Weights of a small transformer language model.
Size: 8 layers, 6 heads of 96 (2 for keys and values).
Architecture: RMSNorm before each block, no biases in attention or MLP, untied embeddings, normalized queries and keys, gated attention, exclusive self-attention, capped logits.
Training: a variant of Adam for these matrices, 530M tokens, 8080 steps.
Each number is 128 + 32 x the weight over its row's rms, rounded and kept within 0 to 255. Layers, rows and columns count from 0. Numbers have three digits each. The size before them is the row's rms in percent of the matrix's.

# layer 4 attention output, 576x576, rms 0.0525, rows 540-575, columns 384-575
100:138122094131121125176115129142084114100123137110088158113141165133146184110144155122091091130175180109170145122086130163155098165114105108095167117161117121185142157137136115134168093131154126179104127133156165113123135129160153114134100145109066123119078094115143125117154067131083088117163112132138135111121121139113119073125113137162164129157136109153143145126132098118111137131176112123165103158119132153117122099119142125161106107092102126101064112146143129159131118120094104158090131137162109149128125134165152111143115162177089125114126107102143116154165101099154110106
109:146129165112138144108143145124129133114161142145158146135131124119125139152115154100144115128115153112132133148167161122166134072134157130139085130099165122083140106159138140120126147115137110112135085083136098115114116098127112089096144095132131093115102152151161169145115151104131101158148168145120141122127170136136144122118144098108127174122167135162148157195083093095097165132128137072115109164147197133136122148099112158175134134177106153116199152160122150072084112083143085119101139134151121134125130098105129102066107084092130079116083123142136129102157079103096070128
091:140139146090120135142154124100119146148124105119097131164123124085129164135103152050139168117145102158122143148108137146173163142197159092143147157142111113126159148123184178155119109092135101103103126144121138086134134165086171151093186092100158133112149152129083105098083098129095113116108157111062100129148127152097078112211132132117174109207174116168156224138132158124120184142144186172104123086077158100201201093176158105152145130136111093108152149117204153137126137101127118077130118159152133092099109151094171117115115092099098135102120135139062094099080159061087148140
093:120135145139099094100081142117147120138048093143053113133171139153157116140059121069092152121126096155114112156099089146129131130099138112133066123076098127157079182107125108189149137164197157172156140140116137086135201191131134145111074164132129118156136121099146080110198077124104132098151128114084156084176139148092124102162140129176079120174109130180148165108130120115093135102082127165177084123150115142125120107137128062095159124179131112094102122130182085108144104133140154156176147121103146166088161145208138086153114137088122150132131074066157120122119110109118123062
100:125153145076097143172142137117146176104148114088094117091084178089117122166174110130079120129145169154175101146128128107068123116144164132120149121115124185138147108112160102123126139084101080113102108129159107144125162133110188133134151126098119087091085095176132054088129140147109110125126134062122141102163126127153074164154127153106157100067120151101120159128112163158150112124121194178134137071108125158119145082149154132141117185094122175151184145125106120168054138108109123108168116173152164169066096119114150143135116151143069129147081145205114130091140109124170145148
096:146115119108129138144150138127144121105096124094128179108122090095112138111108152144126149107147168112088128113150118141169134178081123113157182129177199057099133146088117104146096140128134103149115158129113151110142105092128135108112157097097135151143130095175136134146101158096124052188123180144138114119162142129142175120086143085088121137142086118065111136100081183098157137109118148072149140129122166088136139132116101135169093151098176111086160145087118146139158139145146132173121124093085152144113148123119132117086158124191129114132152109151185146176134129130150059103
108:117116131093152098142101129122093174102125120125091149100155110121154132167147154154114134129155166099158109102103121150174086168128142149150122163115140144184176144128072112158090150080121111128135126134120168111115105168177152140076142116144097109120110179164121090088151106150118156139145141200133109160117136196170124139126131083132121149130168128124140109130079168077094161126129137108137091139088165158101101180096078156174115149129138126097138097137130189119141142136201101145116110118136117160136126118084116156115121085120183066119086130122158076151194115137060089119
096:157138145094139157071114107101136130160092162148129065104113084138132169184108146143144153109126140149113106128149117153126142160128128086143132111129168128099067123143168119124129108123088140074108163136119102101106127094081163126132145131135154155160131110103164163120072172148083124152162141136132189178106141119111132091166133142137158103161159136136135176166090177117132146123168148123110133130092138175106095189150157115169134154111132129129101145154147178160159102130127125086156127135113088137134096113095163137135136161130132161128130094113105110152135135085104137169
098:127141129141124090130119105107093145107138086174093118118175150116141117099095114118127122123107201169080120118090148128172122125094142154133158125076131114120083129152104087131062171141166150160162121220122179103117138194117157100105129103102125082142131166082153177119159020094093127135166150136148103088130109103124150134104092118204086120080109124090133132110092082109160130130114097108147120131147136113130148133151144178136149108132128149164061121149122154098134114117119145138139146176146135113134106165186156135125180125141132106153125140156171115101104088138109126151
103:064147101145132164110125145147120168165126132141118165093156127133098111102127138104179103139064101093079116130144141107122119157175115152127159133222121063095117163098096137087118075141133131120116111135121095065080175114187077170137169096089164131140189101124086154129047145122122171073132104133105071087133150136096123168153103074100038129070098135123132086123151180146151119143132146139138084146163094127137136130113166100061168125107132097112131141077109126114167125129167149100133091124092141114121126135167096119084082117135129113107140105131094137154077130122082154155
101:127109120137123160127147150097117129144148101105152148148095110130113149109105107192147141127135184130121137119146101102153118150108158137147174095154118121087117100154175097137127066118129091096078138111108154143126111059121107105114106134108102109162111134146095132154057164090114119127106165120142095158142139163153146125156136122072094140147123078144134127093077099119077129131155167108154138130093150142146103165089085195141146145222156132086117173132097130118114117082217132161092151120174095137154153107137118138033089117072113095131119092141151140174158108123121039129
097:185139134128114072080098145106119127160113100161098131127123127119171197102119153139178153121121166168089125107140143156164172086105131073138133095124169102138100161106171122141139103166129157138106168157126172105105115089111120137124120124091100135126175115125170137165132077111117165167158131108116090126111151116089137138114123123203151128150066144105155116107140111089112172121087106113120119127134121137127150085139141068120094109125144116131075084101165089118151135155081122100117154121153180116113142091147136112135169140129133066081181086096150186126128127145191126111
099:085086094168087140127116099099083122119148136120178139125128183107071117088117108099152093152101152117151102094115160167129161111100205198127111124076126144108117111077093090124110155154169145115148098108140118200147092129157126081105140111132098138105119163137101128168131131099105118190080095128127137136119125110076138131100135165166143116113092124085088156118102083112182077136097132118128176106145123164135161120145168154103114130134136110101095151136109122116133102138143142136140108163141111122154135164191145092078152121127068144118161125125151139125092097096138118162
095:126071137180111155092114095140125132114144126146140123112087134124121108147152137131102121131130090116141140129095133162126136148133151178111123153124093165184126124124141139099169124135114167132130107117151134129125094110134116126161142163156148102127156142135093120159106137123111180153125104115151131144143110108084092171098085137130133111103123080165154152119111109136157119132136109103088170090118146107160119209114135176129152137174160118170103056072088138134154149146124155118130122131096111126140068177129162107093177181067172144119126145135045150113092168130154178128
101:119125134100117154083110118091152166124112095156109116109090099104151144095126170168170150120097164123126127113139102124084110107137093128101131120137113122135131108077159075146130111134110121077106162118142140084123158127120148134127128132125124120138141132127133113103107144142095104132152135172087129088146104131125187166093119132126099152158092114073172132166189178135171149119136121079151126139139105087185144140106086096096103142169157102137151124089134174152137123166156127157097177160119151067158107139163139144165137111101172151118130120109144133098159121134106133118
096:162124131173100150091120134128136121138136101140129132078132129109111138050083145103192127134087166131096103109179143124129147091098139096138154084125149119096098091135145127148158117162141131146090175146120162182145122050099113120183167130123129147155125189148156162116114116105131172137153153151152161166124146090120147118104109158159134150134143134115150101125077105116072125125122098124129130159138143121105103161127135160138149143095139081161068070132052125147147207118151118110096143172100150143127155145133129146089175138102127113146120162161162143111138092163143097124
098:130131159122169156111112120157178109107111082149118163101161119100116183134127127105135130114112103144140167146087132109103061164151132127118129152167083098147124120142113194135123115102180134165130132142111074125110136178157143139106160086116194085171196116123121108130148107162124101061109167127083118139159155118174128170190083136140117144136123049100105129082074152109112121131135146135176112114155147128151113118151125141161108136134118162105157123112125160190121063159125141163134106117063109121142108182141095126051090082150125109145112108177141119159113127136119116130
094:182118132109158059100142119130121112146124146124129136126144098118090175150139093117164131142110114156112127102069151108186127161079154118161152123141163111149117117148132187156115126145105098135102126156075165167096072109085157122112105069122121174132150150077074103104103095134155179151146080083115155114091097067062114144054193108178120129111132097130098201155210073161197092140087128183080139103095128080157157113170196121078174167134106092165100118147135154134103087135100123086140157114132128127133058101179180127193144161137105176124155127055064171066146130068130183152
100:130085172115157121131169121129098123109112178143140138148123125089125109098151144096131132134127099117151166169106100166107109122148118129191111177139134101101122142159151119123140176100118101150129085142141119155135113129146060119185144088179155149116139146132127098161142140107118132141115157170174121124128126144166151146165123061089100134134111144126092128093099093057101182129141092103147053166129171130113089128086168132183101122140102208139115126109180093108127119170104138134104122112164077137173135062132094172134081135164200101125114109138132110096154163131128130132
097:123136151120136159143145090191126126121118203127122123130117152092147132107152138132081137121151155157184120105129125175132144124103102166084169120143124148170186161100107190156140129137154118174112121139161098105134090138146098122153151182151116115107132139190176120098130090148160132142126099155177102122154086123148162141097106131162159101146119158068168145097108137090095118127134089167151085130130112100142185098140152132066076112159108139146099097094170200159191067178109148181109150151096130073125136188109119128192228179095151073137144148181170123093079147118123139070
097:126120118111116140119090081115099104126130150147143099148152125139178128124123163132130123139131154146114108104117132172129144150116133138139117111102154122146126135121115133170115103164152147134149114124144163126142132149133134132146171142115092123115129132131151153145177082135142125125132145146142132132105150127135162076140129130092150139137133152081144129139128119070114141126126163123114111148109124135134150149129117143129137170118128138160156143149137142132147066111158110144136137149122158142134154092107147156103138149117112120109128128157156171166205054128126117077
094:175149114141126119150108175189113135145138052077100118130139133124124136152183138150129150121139105102126099115161122098129175138129130121143149110118180147101093072121116113158082121146070095118074194109153127122155126092074140109174127107129173114118127131129119122094162125163094108115134152100110093176163150156214102074165127112109137097118133115132058112179135187065090163113131101119149109107098216133086076134116085129118142156058148159117158118118099189116098118176114116120142115150113088197116114151130050199088157047123177116149141143127120108138172127168117104132
113:146140083126100115141102132126116145138081078128144139104140090153122141133145134139144150129142125153131110101105146124148141142136132113179140112156131068140133115110127164158091132140125148105126176137113138123083081125134151150139097100102130126138153110115104128145138137128162098136141149123177121115125078136156083085106126067138162141111155149081100170143179147143120092131095101159109134096162122123198127133122126119138141124176145173137151134159126117160022107127098122129120158146128133082108082087144135112166128128134135099137144129118142144097118125147138174098
093:129138151121150096129112104098145123088127125164135123152144144198150141115067164113108148134140137134134140162142115129167151128105144094088147138107148098141119129160131096171142092147154173192125133127087114128156113115084100069131113110099093152121129116115135132121133126095157174108171141074130144099128116104108154127073174154118107171119160077113123183163152079107140134123081065114113171151104143085170137140130183150094145149160147134121092162132174104122121096149132082170116172141162123065112149122107108090085120053117073117120156074163131119146093112114130195160
116:128140115114150176125115133149137155146130131131108150131109128162143157156128120173098149127133116115146115141156134143092096105160119158111176113164090129093153086167122141121143137064147103125128118113128061107111125092182088083085131158084122120125111098162105137151097140156151112104156156131120147109159096092123104112155108184147134090140144124134197165157133160192088123125130150174129105090106147123160145100125086151110128099100117054139096124141114118176093158150083131134105141149142152093104143140123154088158152145081080144108154142088131123109146110088103147162
099:211113172143146112172169174122109114100146154132127106162131142149133122142141117101112112138136145139182139127170134121176133088111144108105123127136143139130151133168089129154142121118122121157196080147102128165085123118118133112096093106111104133142067102163184119189135130110149147148178181151118122143159178136153197061103159133074081128174120098076124145104100070057070161112142115069125107140139211095162100151089082184139153178208112064133136133122150123125152105164200138191128158134152102121141184081110081155097106038095149092137087042154216102184173129149068058178
095:079120150123150134156175106106141142149134140131146136142158119155106124112123106178140106171133128114109148160118120122107128117145115156086152133084132093094127086142110103105158194156100138104165105113149133102110149131124135103150136159152131101105075168105147149095133149114165126127113134142145141099161096102094102144104161132134169165165165168191102181120201074224131135143178119096099136125079074146147119110142169139102135118106133101105105150156128148116150177133095141149105120099175119085141102109146169072176068180184159139073108150097086117121117161146155185193
122:139114162159181133116159125153158091139116130130203153097140151115100101152110154129114129131162139108132109126156155186138091158163110130134124154116175094113180098188090180125104128097109129155130093126105062134123084110094127073088136112132128133116113099170131169144166135129157141117136107127178133134118167122124146138136107108108132138113138092117128076107103115116100149127150114116136075098138107157160098111141091119172131153093167078125137095137109089137139119107130125148114136117139113128147151088101125084104133132144140125121115113127122181147154097100146114110
089:146168118099127057119129164152155148127153130081125135142138158140097154152177059145131114127136125155074115083162111091087115131145069125097115155149101187142138167157142163081110103094103110135112163158159103091151164174139180126168092122071146117103173128131091095112157127144102127127089160146113058106118075150081159204094166145098109138149154133203128100176148124124045159112134132132169113116078111139141127132116127124110135137138156126141146163101158134091197077129108132127094180113150127107171141079093160113117123114103126172089137141148131146069173137181107101123
097:137120174143150132129146118134149135127123093130126155113105133164153148167139133208140160116150103097115167156137067071115049166169114199117141130192117109097146125086138123112118148100116117097128097123162121071120164060161077110125157170127133099119100120141122158102092161145118113137135131127045136145156128118108132177106063242178165132136122069120123146106081170103127097123089140162107190149137128106146137146178138167113106159130175117085098165078137169202085121139170118072138065068119157145149119094154078090099162097065058119148115098139143136121099149103134124191
098:124149108095108123127102072119123128091121174150107098154140134183150127138133155108102145103136155098129126125132146165105115126157124156114120138077092174134168170117153108114159160131148183162151103146174120103143151137126146149124111120128091129151102128131182121140125088113121146097098139080111162178142108169146138110074167137121118121169092162138123122145157148188138141121118179159082166108104139170116109142146049121122177118161110133136149165197171097076131169103158154176117103123127104114114183166099124162175134112094143152123164090084126112136157059123133078078
100:172131103122134169142145143109093120095061080118088117090138120087071164133087116078101130119138133110136166175111120122146116174110147124127156120152126173185095119118124125171097085123147067115095143126110119128164157133128132124089109124105107156120125095139100051095137141125052070131149091076139120152131066146082087086096143058153141118070151117122126164134124172140163147127122099149118136124108106132136113113127118076151138100122098069174176127108151116124076157068164092127150120161114139103088103145102143152161129126114141152141187160079070103090092119138111106075
103:101095122171141128088116115143151149106195093137156129100152106084145100096166115153173131133094143144089136082094164107142114104131122194143140146132116105083146112123140142089118164143168138106156142124147147111095133141143122164169177107142160088147146115084100196144095120123128179144104143138120144104126157113165142133140153127107123101173144095107141082139179146173118149136147119087096141110131125105139161144118118158157110125144161106101141156129116134123139144154149136122083150111150105043102147102139080139140117078076133124120155108147124167152078150132103155158
110:146134130170070166124089129139125136110124092134107068125134123135099104111094138055142139131102163136135130132179159162145153112140132146151088119123133142138157113100143082124091139113158182126153159134123149204141163125100129113123153128115110131143123155105145147171132150128098105135124112151119138129086116134119159145093122137167140111122105139142181144136114154146124154107108140125144180173211128166100121144125081152129131154158145125148147123119124120117132140085173129137154122138141127129122122135090121126106112127076134135143099164157134128145187106156121128120
086:097149129122119111130087121150116110124106122120115126119163159153137135134115154116127127111129152154112143096110135139170110112125131148095118159142167178138118133121114124143097133104148108159134118133111110143148129124102154108085155118101117129122106129170091136088166094128137171156126138130100125153164109161146118118133128132117144153129131113134175104119161106142106111105091099130133165130139123097105108136129042115055086151179110133118116139119146092141090088106146093164143173129099132113160150128098110147162129127129187041149147122135117122109142123141098146123
101:140140128174137083155133114117146084181134122150166099133174148107137118112125113093152110129063069128127118120109163149099170106151120096133096135122119101130141096119120149123116091147142146137209146133104145182113126153104153137144111127149117178107134116058100149144180125117135131111144067127140116077144080105094087085128184090131151088137153124119116144135188106138156107135109121141140151081141112162153116061180175105119075135120147142107165124105104145143102117107129129179184135090107084125115128106183120112141119184169096148122114085078099152113119130137176147130